Part of a small language model's weights.
Size: 16 layers, 2 heads of 128, MLP 1024 tanh GELU, vocabulary 8192, 15M parameters.
Architecture: LayerNorm before each block, learned positions, biases.
Training: a variant of SOAP for these matrices, 729M tokens, 2782 steps.
Each number is 128 + 24 x the weight over its row's rms, rounded and kept within 0 to 255. Layers, rows and columns count from 0. Numbers have three digits each. The size before them is the row's rms in percent of the matrix's.

# layer 6 MLP down, 256x1024, rms 0.175, rows 160-255, columns 384-511
097:105082113100117076123096116152119138115132110096124157081170136157103149107135120128132101110111105127142131134112130133089087119150149101158107112137139118128109100106111117101117150127117110171118119147169130114149098132128085131087124155144109148159107168074138116134146124136113132126162133171088176116156117098141112137087099116137124142142105111167120103106150150088081131119174
099:156119162136130118119110121177188141147128132088123122136143093123093120127174142126122159118128146175126127172090164113145101100147128119051156098114175104072138153121102149111106162108102117125101128121115111138106138084137140150133083138084110085181104180141099168131151114107128104124115098161130107200118114050115129120113129148138130145120110125119166191100097153124123113109115
097:127139106151110139088102178155080109142138135112091123161165145109095170133143090080169107170084114136135129133168093141118113149115095140145120110133112114110145112142147098105097114128122109144116143116165108089135093104094161119122173172139146142133146134099142218105188136089100125152112119129103144163104098108157143176095078154105136112145164127129134093086082158121143127121128
101:119104112106110110123147108126131120088110146162136118107134135140141081090136108143160129115138104126185136129107116152104122135088195126142139115170115132138137114133088146119136183124088133153065135091131098124111119122106169112144127096131129126092147116155145174143126111120134130131158131133135113122122134124158130108093131115113134144098149149148132114104091114157113141150087
096:099115114167125173135145126077096141113178106144114152143138090115138154109070134134146087135132140141102151125173093150147116133144101146155154116088074118106135098127166142140089160142124087110139133148138154112120116127133165120107126123162111085136127136156133134173114105164143180098138132101118115108135144137127086137136125136121162177144155103139099076138127143116135132117118
094:125105181127120125153102172175116117099106143119106065114117124109165116115117087176149136129121146097142139141131126153076145148102095126100109135121151167083126135126073158119130154097092113122096147120091119077180125120162101135105121081158115102106109152094098091125121095164090116108114128081177161096118120133134134146133155140139095147121128114104102063125134087118106134134126
098:137145099156152134115129128125111130138138150115157129143083137132141107165140120134141140188075129101142131104131137119104081099132155145119149131121127133126094175166136136121168160106120136141081090161133128156153144122125101144151141183174147087106131103151120147157122129146129131091096123098171150110142113100097126109060110127147114108137142142125113128145131089117122102093166
108:090135153099151086094149064115127145120133131127100135130151104171132105160198134111110154104104127102165088137126119124107132104126134137090134140114173124121149136139077173102100128139125113112076134163145138137159140120111133113131192144142108126145125107140126219114136125090168139142129094146123115168131145140124141151088136113130120090113140128143108159105116111166124155115093
104:152106128133097136043125143104139119120158147160123144103202117121116134148098134138115164117092119097170098140127152124114114120105059186163097111146165132113108165111147102131076134086121168106122105136095126151150106141112132155104153158130138162130155153173080121131117160125145126132125130125121142129162105120101131136108154138087166144147117162121139116129099164103132096089130
104:095132095125098087096151103134121150137119119188090098114153143113130124139146124119126146179100121099164181095135134153108116145188118176128141101161120092100103113131107116140153132126155145104103137122135135131169118119136143131134095119112102159145138132095125107132093145139112128124140112112136153116102121164154113091118128117132153144163146119084119134155096125124129119137134
102:154087109117158121111131109110122116121102130164169092116197104138124119124168112115098117156150104101124178146103111133131114141104132116138126063159124145120141135122132087086149162137130125105149102151111163107094125153094135121134152115127093108121100122134148153146100103125156126102130146070091109120101092153112167084113169126149171127152125128112135144118184137144149139122105
098:150133129135143100148152122132138159132108151139167110149126112123128106118176128122097068164135116090161145111160117139133122115114130129107156151105129159152125105167125145125113088118114102163119166111146128134176098075123124144136104151104138137125132130096109102119148161086100141141087126104146168086100147113120107142090159130114114144095119127148138156115148151101167135124173
105:115142089099141119108126129142142129091181131126122150124156143132121138113156135124112128108108154139098123125120145117137114136137106136131111111122128152116162143098155146085116147136140098158168123138186119142127117153210110129144120122108136137145147170188119131152101157125127085084139134151147139132125134133136139102089147116144102113132134098111138152153125083106171098172121
098:135097155131126145127165109172105151147151104126110129128137106128088105125148108136132156142138171175169136120139117126113133104154107155195121099127120116130142121154082148138143117126166109116108138128081125100085126155147152133114159121146162100118141120087131102069138104117131121165119122120161113125098132109166158108110135124153170176118121133144120160130137124149127143135088
099:143134138122130123099128112084152093158144159136174133136110162154129112149079092185091099127115147133121124116098177141148126129103134116117158111184125112140102107148147168092129095145128091119105138138112122144148128135115101124133108153084170129134150158115113138132144114085172133140101127141127148120158185129092156183147157118123135128108153122136169133139134116093100130114134
098:137153121113123075122140128139121160143114127091104110156127109071139143185078134128102158140126127086106142112090100124106117140174160143069159089112166148126171167127101144123126130134121135129137112148141122118143143120130141122084132126133128119084137116125139158102128148147111101099160130158129163083120136117128140105081148121102096122146105152134107167128123098125095085122142
100:145130144138108148130144135121108101135136096153175124104184090088102129140070116077148123167131085114153134128144132110070088107146158155151093125112144157111138152173140140112140136143131167116081161133106120118200108150141067126123119131126197122117106103128147079157136098110139145092130117099136162127128115142135129095085130126143148130095120138129074088152098149138139138132124
099:101152127146099157129137151130147167095173124135108128123141117143097115147090103138101126192101159139173117161126185092159161157116153140119148130146131123091111149118139122097121151133156110111139130142141121108134131118146110124123119152124119087144076078149141111145161129072101132110145145144123057147121194174114123179118148104106128116142128130136088166083111161187174137126136
097:117128101157149171121153139093082106148140081111157150135080146150099120102165123160174152145101150103157118113124081127163150098129155141104143128085139120122078136107195115120151152131127157167111152128152133156145074140132113123124136134090111105163105178102098126170107154111128167158113155177094164101121121125113098104121146138127127097141127158117140155115148125159119115120148
100:108102122131141124145112113150147101117134110149125150130121108154117124129141147103103106104160147103164089100112163126166099117132115144161120109111119136161141155145145135129135152121108138102180093128115153134112115134114110122150135091151120177128098188077148138115168140129147106120111141125108123125135133157143150140085145138114133135172126083111128122157144185132113109125120
109:111093101126142143186138084113163115135124120171113125126115151107103130129129134114131130115148115103075112145104112126127174105137151118104117141169146077170102138150119140179101087133136135151130117097121126133076112081129140131114115163149118138129104114145093152110139081127125128143120128096146177130116133084111121116113164121153105134145183131138078130113116113080100153109095
099:138114117097106096143174159129116157101090130112122144157127144195148144105148117153150108101167099125102121117117175117147153139170118119108153127143112135114082193124148133165127124111153109102113095120147131113094145075080134151112125134171107123105134106112165120140136122122110114144143138122128119104131134132121131150221150124148102122105149090139161175135154144114130145170144
099:108166069140126127117156126117123117114127100114151135125108139163113119099120121131165135113164090128142117139166152115162132161119122148157139129121152139111112145151129066107116143156102086140133159133155141124118104165116124103136132128115122120108109152133125147131146117134179146153136106094115166116118101117133131079102139075147136109113098174146168112152148137124108124130052
101:125143154135105130101114060127133139124136125153115140139169125117138098117110116101150103118191141134125134134141098109109107130136099129106121068123100155133136157140085147122081083155167109140125123097090130081158110099093114124105157091105123104127140165066109120116137118131142145120136143039140105114146116145104146109148116129103079109160120143127129116123121183093162105152118
098:077106129106130136106113142125111136096106163144119127124129155112112139115137141117158153102151124149143127124141104111127153093111116128133110148136093159144078094104182112129186080123084097110172142131124107140142167136095134110116100141121136145145133107080116108130129182119110104125144156117099122155063119147143107095128066125135086146173110125141150119072144105079116118130149
098:123163147159112177112140122151117124138163157100116133175104144130118131136128120099119158097100134125127094154135148125123081133109124085103127165148151146152108125132071143111113183138151164177155139181135118083135115137153097138119131109132168090146150168106112162097125137132150133112134137142134133114145140126105110131150141172142105134110100111081120129152110112122150113159100
104:106094111145128179138122137123114122124137094108151144139153164123150135171155146097139170173140124165175058132119170130076163180143127150108098123152122126135094132156137145149102148111175133128113104121139149135133135080143121138106156137148145133133143094162159139137133124167135131154140153147125175060137132121111140114092164101114180114129146097122125115138142136091133163088130
102:146113134119138116088097114109160121131138149092120166121153100169139116102114127136141116113116109134124115108094146135137127126121154132123110090086132131172143137169138119093173152122096099110151117122111119106126111103142093142097090129102168072142144129153119123145147113085087116132119160088149180145131137177070160195132142161117199112142088141116149159136126178101124123165124
099:140155121101158135117056123133122130129091118100172143121146144116100116103136118112127094212143134122134121110127168081131119135126145162080090137101172133148119107110137106174125176144175138126165117106112132102200091109131135123155135109121161144170122096141123210132105112097105086107141115124137173127142122120138134120139099091167090137135119130132125101139144132143086123126133
101:098092135148177098143130112099136141155104115128143198150123111126099112143133156141128161123175207111091132116148173116093159143088094099115146126151128131143155131142132124173135138139157126136130132104139113148154121138141082109134115114082138106189128179127084115128187107111159113118179150154140135127149107093119132154149143118137074128098102160154164143156170109131108110139099
100:122106097094126099126143152167151147125124159159114114157123099142118090098085160123132184152138129125116114098192099148139103127108134131140162132185085116142137170095087104116133105125138100148133120112095094155143134144175113137134166143140099119128115175133162118157083146138151119118158095117088188145185089118124149159140129095115109101134128136167173159125137140136152087124135
102:120142127116145122136140088127153178125117156125141141135097122104138140155140142111144114111124135139157149088177118129172107160161151139134109045138114115091126122109118116090127176134095118130128115128120155148130120168164098133130155135115103140177132132150150104116137094118122126108117143144159138111146105098091137096124121149111148128112137114150158142125158141139136139127094
093:139123114104134100132149105100150141136148121137126138134114132133100137137104096092056114100098086139109161151156141133099130092129163140133132130121136150156151121186121129159169120151125142137108145129156123133112123065119107115120144163108096144105128064114140128118101166128135100128100126116152103102123112137119139156150103140150134131140145164140139117110128144181144180128152
098:139130161079177085166034080096078137141103109180164114176166121119103165156146110140089122097129068144149111144118150162147146154138112138139111132122111128131120139141101153122103135113108107131094124130167120092120122151132110144135102115120129158151112108138115109151111160152159133136131141122106142109092122107125158112126161143103122146163120137113092110119122104112136116160144
104:056098135147095097133041154118132131137153141123119188160130130157101156089124144104096098108158142100156101119154121101121115091105117095121143142153121114074107117100139094149111155141118132130172129125130113128134179103124175117162136131130109137157152134177132137153135140087154128110117114125106123163142121144134122153083162157167094146158079142125118137126108162127171088117143
102:143137162123105156112140132099104137140158111091062118157118173112097113136125151152102150117099098130150137114104150094131082112139142102127145146108133186114103111106140160119118164098129150130116141107137134171110104122082106139129143171114131152135164109132117183109156134095124161166118130146114099162118106188170111094092103135149098129107136136100136158165137136148124105091150
095:117098117171114117127104150146147065151133147134089121134141091142096144105072127119126134116181121150106100119145156104131132156079084078141154096127176140101161140122144146115102138146111143128136147144117114105189112112124096112116119105134163147116098113167141166157092090079148163162110098153113163108150137159124139124141084087127123151170105110154114149149127124138091142143130
105:111130154130108150105137078105100126100153139116133088180110132106125136165156133106089161147167106154124145128140128139124107142096145098118073151131163145167121099139152117105129130132084124145157134117107133141158107140132097121107113155139123112146124086147157103155159112117088116131164105085109108062132083148135132129111120111133141132131133134157108141148131122156152153170090
100:148133108080135159113106161108106118095087152173146122120078135107112125135102106155146124111125167140103135114134078129159118101138135156114120136098162126122118094085122134149116149122102097116129136104113146117096165086128103120112120137132182111122142108084095120107123138139106170161124114133137144110140160152102103106155126143100163123118125127143095078099152124087134127143114
099:135151136114151193101145098114102126145167162130138120116160129117153124072104111125081125153122127082149144172138118138136124101093129089145147082131080125107118126156102115111131137122136098137144139184197130090096089144115132146132130100139138157140133142128189149122164161150108150144134143146126136099111091106143113128150114138119128193112088104159127083122076146121152136104130
101:141130141116130119152135124148149098154115183106178075144096157114120133146117130157090118078128184139119115126139171107125106083129131118150132153110121102089129116141108131139120142150155113171114135130112158131138133114111117119163146125101112092127142122153096101137131149123097152147097071065091095114118120129119098119136105098160120123171073144113164141142143112122100140114090
098:103132123125107113130120122158165172130133105115147132124102155111130141119163114143121131115178117118143085141136084148121110103097096097141121137137158141122105088067133127121103102134088151114186165107139114093111154144110096119106120146114147141121164139156118153144115168159143136147167138146122157149148114154145167152128046118129153131138094128128141094100083164161126123078062
093:142106147132156141123119140114170127133105097123152119101116117150125098164074077143076133116117118150123160116130149092122151121148095082119128107113120139133106161142106144111117149130131145123110162148137110113057121161126116110149145096128105154114143099136166095123142131131157095100104136149134079101072107141140117135143133093104160125133131153112116119110109094107122128076154
104:150138143089093114127142106159119123096144135120099092165101112123148112107157132100089112137119134104156110087121144127136111110079149089109138116102178102159126101143125119142151117149122158123106139127129111121163122129182118137164109109138107118120088161106127146130157141134127104117132119091139148128132105120130121145141153107152154156112139150120130094154107114098173103131164
104:130166134143150148164087103104116161166109125130149108141079135109143139131164105141099122109111144080144110130088130131170129145134178148117121118136100146164150117147098103150136054131084117115168155134116160156122170132174160115084164115177148139080081101070131145097154152086142115126090136127129106148127153126161132158166135141135144078074148120177107109136121117137108145105135
101:117168120114134144122146129087115148126103151111126132094121091110157145137080113141084177153190110140144118113153167110151132146099150109110109164153135137091121168141134133116151123093091100115115126081140122145174139133102127118133137123097114130136150174136128122079120126137132120151118123171126116128117115143141138129124116134126112145161096131112148114086108120120133152098118
102:132130143105134101114132203119134181146140106080144119098139144104168112163089092133148109179130160106132081162106076104168111119112101149104121140147061098131131104121167158189097102151141099129109097167122104133119105131138155110104162133150075142207080145093118138093162110103136172110152107128138156094096127121116168134113160111141126120136159133108140032102124138150143128122131
099:103150104137135112137085158148114131155120126148141125107113123099101115121100129135120161107150158115095136126083150130171095130126166150120142105149090118133105127120144139123059128080136099101137142180142149118119144063154167123144115140152128105182115071080125099147093134120112108108111125113142166098113119092119182119110123154098142100122125112120152076129159118161123112093155
097:134129126078142154097133165146125098140152165127119124125109128191107141099100137149096121166133132164115125116137143140130146120107100098189121123181118158104112134127108112107133151099129124118106148138125162166125113076107136149084156171099145126101065116173136130136138136143117160084088194117121116110173140109097137122096133117157104123119133109066119126115125106129125161135095
101:114137126107170102174140111178146115120127138096122127131135117131183169153152153084182087105112104100141110079128156127110124148110180119101133125102119137074147103107121083102175125163104137135152133165108114132151180141125109123142138135129172117143117105080171131145084095121121177108071142121091083089119101109122107123140116147108141155120140097128104127139131128154138134071135
097:099144171138108160110101118138094119138125128113130132105112137045129154143092153106167155148140113157122134084142108121137100120119159141082141153101123158108122143133140123103187168122111132108145143118143097143150128075113140115152128147089140139156104096110114098118145148120054149137157085150157129087090129126172112119157102130112152142148130159115129126148146089108175140129150
103:126109146102132137114081162138174110150117087147118112172127128153139126153127135128153121165148111129084152161159131096111097149125137108129096092087118145123109147106157175101149122098119124089177127130105129144065165072102157141112177105121145178123132100148112102137107161124138094127097156149108117166097100120162103102153124178157137138082152159096097130152112095115148142149137
103:084145125103135142120158147145095149157132129126123128150100115141108132086162094158135080116136149083180102097117146116107153087117157145085147087143146091143120176110115121100137115154142117134117148142133160122090116130098102123115107139124150072166145105146115162119089113157113116108148114094107110125124138133113113109043132125104127174086110139109138114127073124112150144154112
110:121086148162120144106117150143109124110154111123133125103136125099122154123163147071087125160113087132163145087143159125139134136140161217153161128101068149101157108108175130121117106106127146123168147130164146130119154101141136109114142140138163099123113072130112125108120154129145132097081110162177146156110114181101113101102113141131184098120178109121109097152164106137130121135141
103:135076141148163076133153146127148139135153115112114156114164157103155087127128149140177107114130125088145161102160140092112142163115161169109124121151168122094118117147173126130146084125177170100103137139135140121139174119105136127116141097102111143169111133107168175146134089120161113087107109103100082128159155156120111131117172114112136093125153129125075139178155111149104139159093
095:157124172125141129129115112122111120173143122160145087126138132085164110124092134120145169126120155165106143126133103135129103133098118147161147100144166155121135159139130113093129153133148141138113139118150132078131157088142131137150126085116138116130093150177159103136115182127193147146124133157153163142145119147161118122125119151113157167109111099156069155142131134132110113122161
095:161135165111117127136124136127106108092126143114164127144144110095143099114146137125053136112113137109154150120135084143151106137123122119111112124107182113120145132139139121071100130147151137155128105136138138143180134159109113114192132115107112143141122087133115138140148103113174145107108105118113090132121109154150127111117137133150059108085161104121114123115113153114107084149136
103:106139116115108152122180147148161090152131119157142115149207155151124119125173122116132137193149148145088139137146114136124136135111128125093081116127111150140097125121144088161126112118124139136180170101102134060150136142130131129105141107146143156108137129145124115091120095129095139107117149116137170130136090131108155114126105122189128117111116114092105111092109122160110113088096
098:089180143133117118137129125102146171091143113141109150094157150154160128160121135085097133092199165102142141153124111112149174146137101136159135161097173112136131095149147161157154110152118169120105130109119139107149102126140082106161153154122095130143103139105170113120142117144094115118105147137124121133143122126149158142146111104113124138144119121122100100108127181055126109122096
098:132146107141084145188184163115137077108137167112133091127150093108111159109085131092130129150095106139121102145159121123117101192130155141124077145125111182157118148153107114101138133179115128148105089153151160093163136103158144122143076182162128157134158153139119085087125087142136113210117173125120187141151126132170119134127090109122185096184109157115128135114091127121123136122115
099:120099119095126131125129092120136133164113158116126123094127092176129109101115122110089178148117130116158129163137132078087124119107176114112114139114154121122105166172110067122101122102123149130132079142153114156135108116109118141140138142083075156115137090098141092092105133133103124128102122131110094147104139139110126137131135120167121159173097146125088137171118140099129143121108
103:139113110145105108117127128155132130148149162117117121131122133175170123136158133139128115133134144138110199159064127130158095112113176128146136082111098163113139157130115104146134137113094168107125121139162092098118177160173157134135144142138085105127133120129127174146141100122141142131138145167170140120159107173130140143106163156089109108140092148081126141116114113115154106099133
097:088146108099153122124132077132137128093115129195107129133120153120151102084130083150113123134099132106117150102101143136146104113179146103124150095165158081133113107136094123110168116156108135124133126130116092153135117125128107118106117158125112111151133193135146133166145143065150078151149128121130117122126130120144139096159143117096122146112081131125109138105121151134143108126129
102:128130131112096132112113142148119080105153094128163111138116130096126129111142139108119162159085136149081154113131106130087122072141109196152069120084149161109100094089105123112098142140124107125091169126176119126140116081137119125121133137154155114131093120136129119133103140165124124173091102160145163128089145144133059105141143151134129155129109090118086116123103108165123180097111
106:096127119121149143135136175133160124117151129133137123099101166149135131132117177140095105101121133124116104153131122135088160134153143115114075162136106129152105125122099138142095166126153113113127143148133146142134128126140070106116111110152141121088161176143138117103152118177107087153192119073097104159136104110145104163098109120147144132184137124110128132119119127150140152148077
103:162111149128120135109151110118113153103165133112130090115165113126125121136163122131091161162091059054133133145160104173140127139145177179135057102132118141165094138159151118094140129132117089121158104118151092146130097139135128133145143105104140093138108130076105125153083156168173128095087157133080130134133164130146124104147130094140120105133133102093139136124092125169119106111134
103:115158107179103105147153125151124085123107109085152073095144103137115103121141122144167138068159109170131144135168123078089130124123173085152123132104151126136103121102155152109154148111134098156131164113142111149183134119173080111115184152131151104145112182171114135152133108146116131109125152072101150103137181097183159124113206114097143087156137175144144157143095123123154141158105
103:142127093143150113161112081133132092158127157160115091172125092123124124126133100118154135142125139148126133138136107143129098097148109152137087076141140134103097117100174128173148143147122172101180149115112148103141145127108145111150148173152110125174120126141157093114168132128140100117095126177126082094087123120162146093143131128127152106097116121145161095099081128140148108126123
107:140121122110162114116128114151155117125141110092123101107157129101166112138149169128133150138138085085128153097118152135134130162152107179154103131098132154107121105130143141135121135138138126170130117164186118150137142115128126126142121106168097134136102114137102095166128108100170164099133142142118194077130137166079133136133144103122139113086107121154108125139164149063129096146154
097:139125084109153113120112183167147119114128149125133122095079138173171110122129092107139160095151108099086129110130104143133149099135111123145118108139133109133094140127135120093118127169116136116137148116096123120161154124103126134133133146141135147109178146115139145116121090094122135153115118117166164138074113135100149180123137121102078124138119104118101160115140134133112156110155
101:073133140140147173110156125175128125135116126148134136107125157139140108156105170171159159180137086108110121133154111160117132152121127180138158152147090106114141089164159102120103097127168126113141146134158148147130134103121108129112131126118131065108141174068114123084120092174129146112127146120094107084128104098117137115096168122116112148134141113105125097182160153155117107128136
101:083132146142136099159098136124127134081145144142094131135134177151173145135090141139079183138152128151066139114155134125139110107086104115153154136114088146130132115159090129149141093107139090110113111109157122127109139159139120121146145121139136088161123112105161117145139129162103167124155118148103093119150123100136143155144119145129107105117122099115122121137138116143139135125125
097:168146158126102174137116110117088171099116095170088081122104094101177156098132148111083080163112121109109142123134120147118113167126137158106145107121144112142094118116135084173089103157085099134118159148127127152056153093167154119131125139132155144136148130099098151110120133157141113154108166141126176113147125136136099086118094139134154151118167105134150153128166124100125126158117
099:121156136096126100115127166124134129161113117138170126133135124122102124072156097152133127118127143111134159130098127157144149093102105171143131137119138131175092091170178146111092129098155136141088166126102131136092106153113111125113136123144104128114146144164130090132090170150133126162109132174128164167084138157083117143132129121141102173129172136142099107119107142156143127155155
096:134077149139140124121108102124102141149138115109127111086127124160150118165194131137100126132136117153166140098143130116144129134097143134153092165112163151141154080151060151132133130107096153125113146141135135131200137113094082149147123106137121146165092115117141079123113114113128154121138103160138130106151143173158107148094112093125134110119156145141124128122117146131160096162128
100:090122122148115115131119166123192138134095175161163134142137126158126147147113128124138146100136153138120160118159104137125132087116071124115128114103075133146146186130133136085100098191149105105108131139140153127135117068080137115145125134147100129147081145128127128110142126135122145128140122096111115101141120162111130138149116118138146119169134108113125154129163090112161119135127
106:125131137151129132143145101182147118137102117107128141120073085116138148151128105138154094144098086138130125129129124127112138124127154189152156138081110127134128166110147147111119167142140129130107136139211105163112081104138138108081168146133104113107098098115137122110105097147148129145143103140106121129121126143120103095114109130138169151116135134137092076136122152154174106115113
098:106145121120122101115107153128130167161107139098116176102127095099144096185132139139154134142107132105131149228111160138164154158133161121119142154113112138127127137125129120139136089108087120084110114156095143100149146163123149121093139116129104119134123090143105093169122138142135113162115121145141076161134141164124111115117119153107071149133152120124118113113169122131129111127092
094:137128183142166083128149102102140135168123109145178129110119138097124151146080128098104142107143160102122111112111145123151131140116121121097160116151101153149145132149137137144090166132131177159086112073122131156103122109121109125100128129104125163176167122155130119177083128070097122165158091097114117135126129096134118085127124156158068116125077136122134094135094154132125141135127
100:167134156138139093101148147117108138146082108098100119134132168163102130128109105155157142144142137079124152132127111112148106112127158142105114085126125143128152111142138117144125147149138130113170111130146116102127140113119119100122138130117119075122121134110092163086113132090133112075153187105117177121121135113142163117085147153119169123126124125098084122105142122148145072096099
094:083096146099131133107166137148122139132101100096131102149121130123111150126104119127133114119138118140108130131129114100138129109124111076085121160136153139071154107140114133156107164145142134146118127107172116177200090171111069129113096093078161097169126151126118140142149092141094148083115091119114110157172131070091112167100114174160109131106137152132059149141137139136091082112110
095:141128106155108117156129087148093152123147144136103089155142147113164147111100131090157106130163091173171122169142103096140117130095169069094111127144144139147134139107124109129098118121176118132133140094078109103143139105126120130149100150121140114126157122101139106124155102148096108114096107117143154132122162126085114128125176103084134148122123206130139126166121122099149156135134
101:182137165128153151122164097163112136091147125131130126124080154107137106136162111142137103180121121114137118112152094152139148085153106127084142157162144124092169136111175112129116131123161169163121135124133115128132117147090144138139130099112133093168127145115139135131153131163116113110121112134093105128150106084105104160097128133168117120133175157116120096187090122130080137149101
097:147145143130131101159127157116112084163146148073114137139172115209102142141118098107129136154138112188106171135113106139132132101109104162146125137133149104143119142138111171147095134136130137115112118158112159115109144103145160125140152107108075115115137057110148093150119131129157097095130118151158133110136131122156138106113107141110125153108131121135111139109107133133129146134094
100:121115107116143094133103130126162148129076123113102148137145096125114127111145115164154113148160151134157131134134124137121119124141137146150148121147075081125144190133120152109136088126095093137123141123130145149129139106105141133111125068096128143160138116120094158168133129137134169117170126102112144136139175104170139155151165146116102141128115109114092124129128134111083119120144
102:102160122121136121112130135135119134126184145137119146151117145122140154090089113181130119146066112110104083119138121131156107121094133137176160145136100118131127125091154075149137130105155121095169117126110125134116139103130080129151145120165117110109083152158134163124157139157111174073198131110210158151108112136110090171134139150150137143140174179154118150148143150103133121123120
100:152184132156093118125089120084144078145106149117112118123110131103105123135188073131138172075108131145113145129145149124092093150110162094117134146116140165147138121136091134139132132119126113185152159146106079129109108161149107118171104144107114169152097115096063112085135137163103133181093116121112134150097097140130142122111113085134121125133141176109164124135156107121106137148118
102:149170092148109139160137174089131122094120126172104124141118109177129131088134139118149123159141197147101108122154134158127133131085121114103122106116130129143182127132114151154129143151113140111135109109101127132092135119100174112127123110135084096135066128084086135097150156149150146134126116166189126114127144128167104085107122106150106123120150166176138139121140128102128157143143
103:129132149138079115124103162098116118143097129131140151082091133121145188116135106125131181115087126131097130145148108153132102112144112147180122117114152122080132157116162118103148090112061121108133157153091104119069123126164126123122140133125127193159156119067087108147117155145126165110117122158140127080150140140135127156178136082088161152141134108134133114091140130153119123097166
095:102161089154119093123108120145112157125070120143170174133129168085134123103148172101089096067125114112191143156166130157141116129172124140074128137141150110139120081141107161141142134146116127121073099111157145145126105154116083138163088116140168142146084152163112139111121135109118157148131137104095118131133147126127141092135127160147134160105124125119104142127133154139101124176145
095:152125088117119163145133151158137145149089127128100085113132170088105145118128114165122112089160164166099092081118144154150148147136161120140091139112163134153101185119103145152127112137169179152119132135110141095109119120104141100141127147149090144076153099158134121116134123163098133116125143177131115102147100123117115161123112119148188126123124114106148124139120117094138123125090
099:136162125117077114138153110144172113153103136108100152126092112121068085143162134078127142111151133125097079125125124106161119135164140136143182099136091113167128143124164120134149133101143115151148137104138154145155114148105097140119107138113126122102112136103088103101116142165138117147174163135160176122131142114147108094175155074164094102095101144140133136099138174090129127141136
101:161115115164149111137168130115151103131112081161146177150150127137125106097104136136097108137178132108126127175100167150177113130139148093093156110127104077163118133106142184118128107099144164132119072116142152117111137120138161109155124117138157126130139099147144128144138106118138103164107147075143117100105153138148120109141154167095157156129174098139109106132125111159138109137124
102:153116139145094183133107124139129129127118115143128098157129134084128139127120140082113134150129076102088148102124151145152105110120114109150139062135151120152125068107155138134105129107133086165097131136120146115168133159144125149109152122100107159149092119159120148121161114115141125143096137147126168143125114134148107092129106114178120098076119145081140140108139080118126094175112
094:126121098159147106155149114129158139121130112124131108136111141135130096124110159101137083118149127143085105192139116110182149125068110108134116108142114102151107145127174144155106147142140138100127113109125100129128126094130131123069110124104083162081143162122104117102137154106122129141114148098128129132141156128115133117116158130135120083141131155095108113149131111106116113141147
096:144105115127113123101078104161133116166138193117118155126099127124089115105171149117151105078166124147132146114135150101143106100125123120132070141135096104152148121114128095093151159139115148167115142154145131100134076170154131117103126167116139080129142121133099141127124101140113133082121162112162186161162139151132158126097145125140103126089135119093117111127145124125160127086135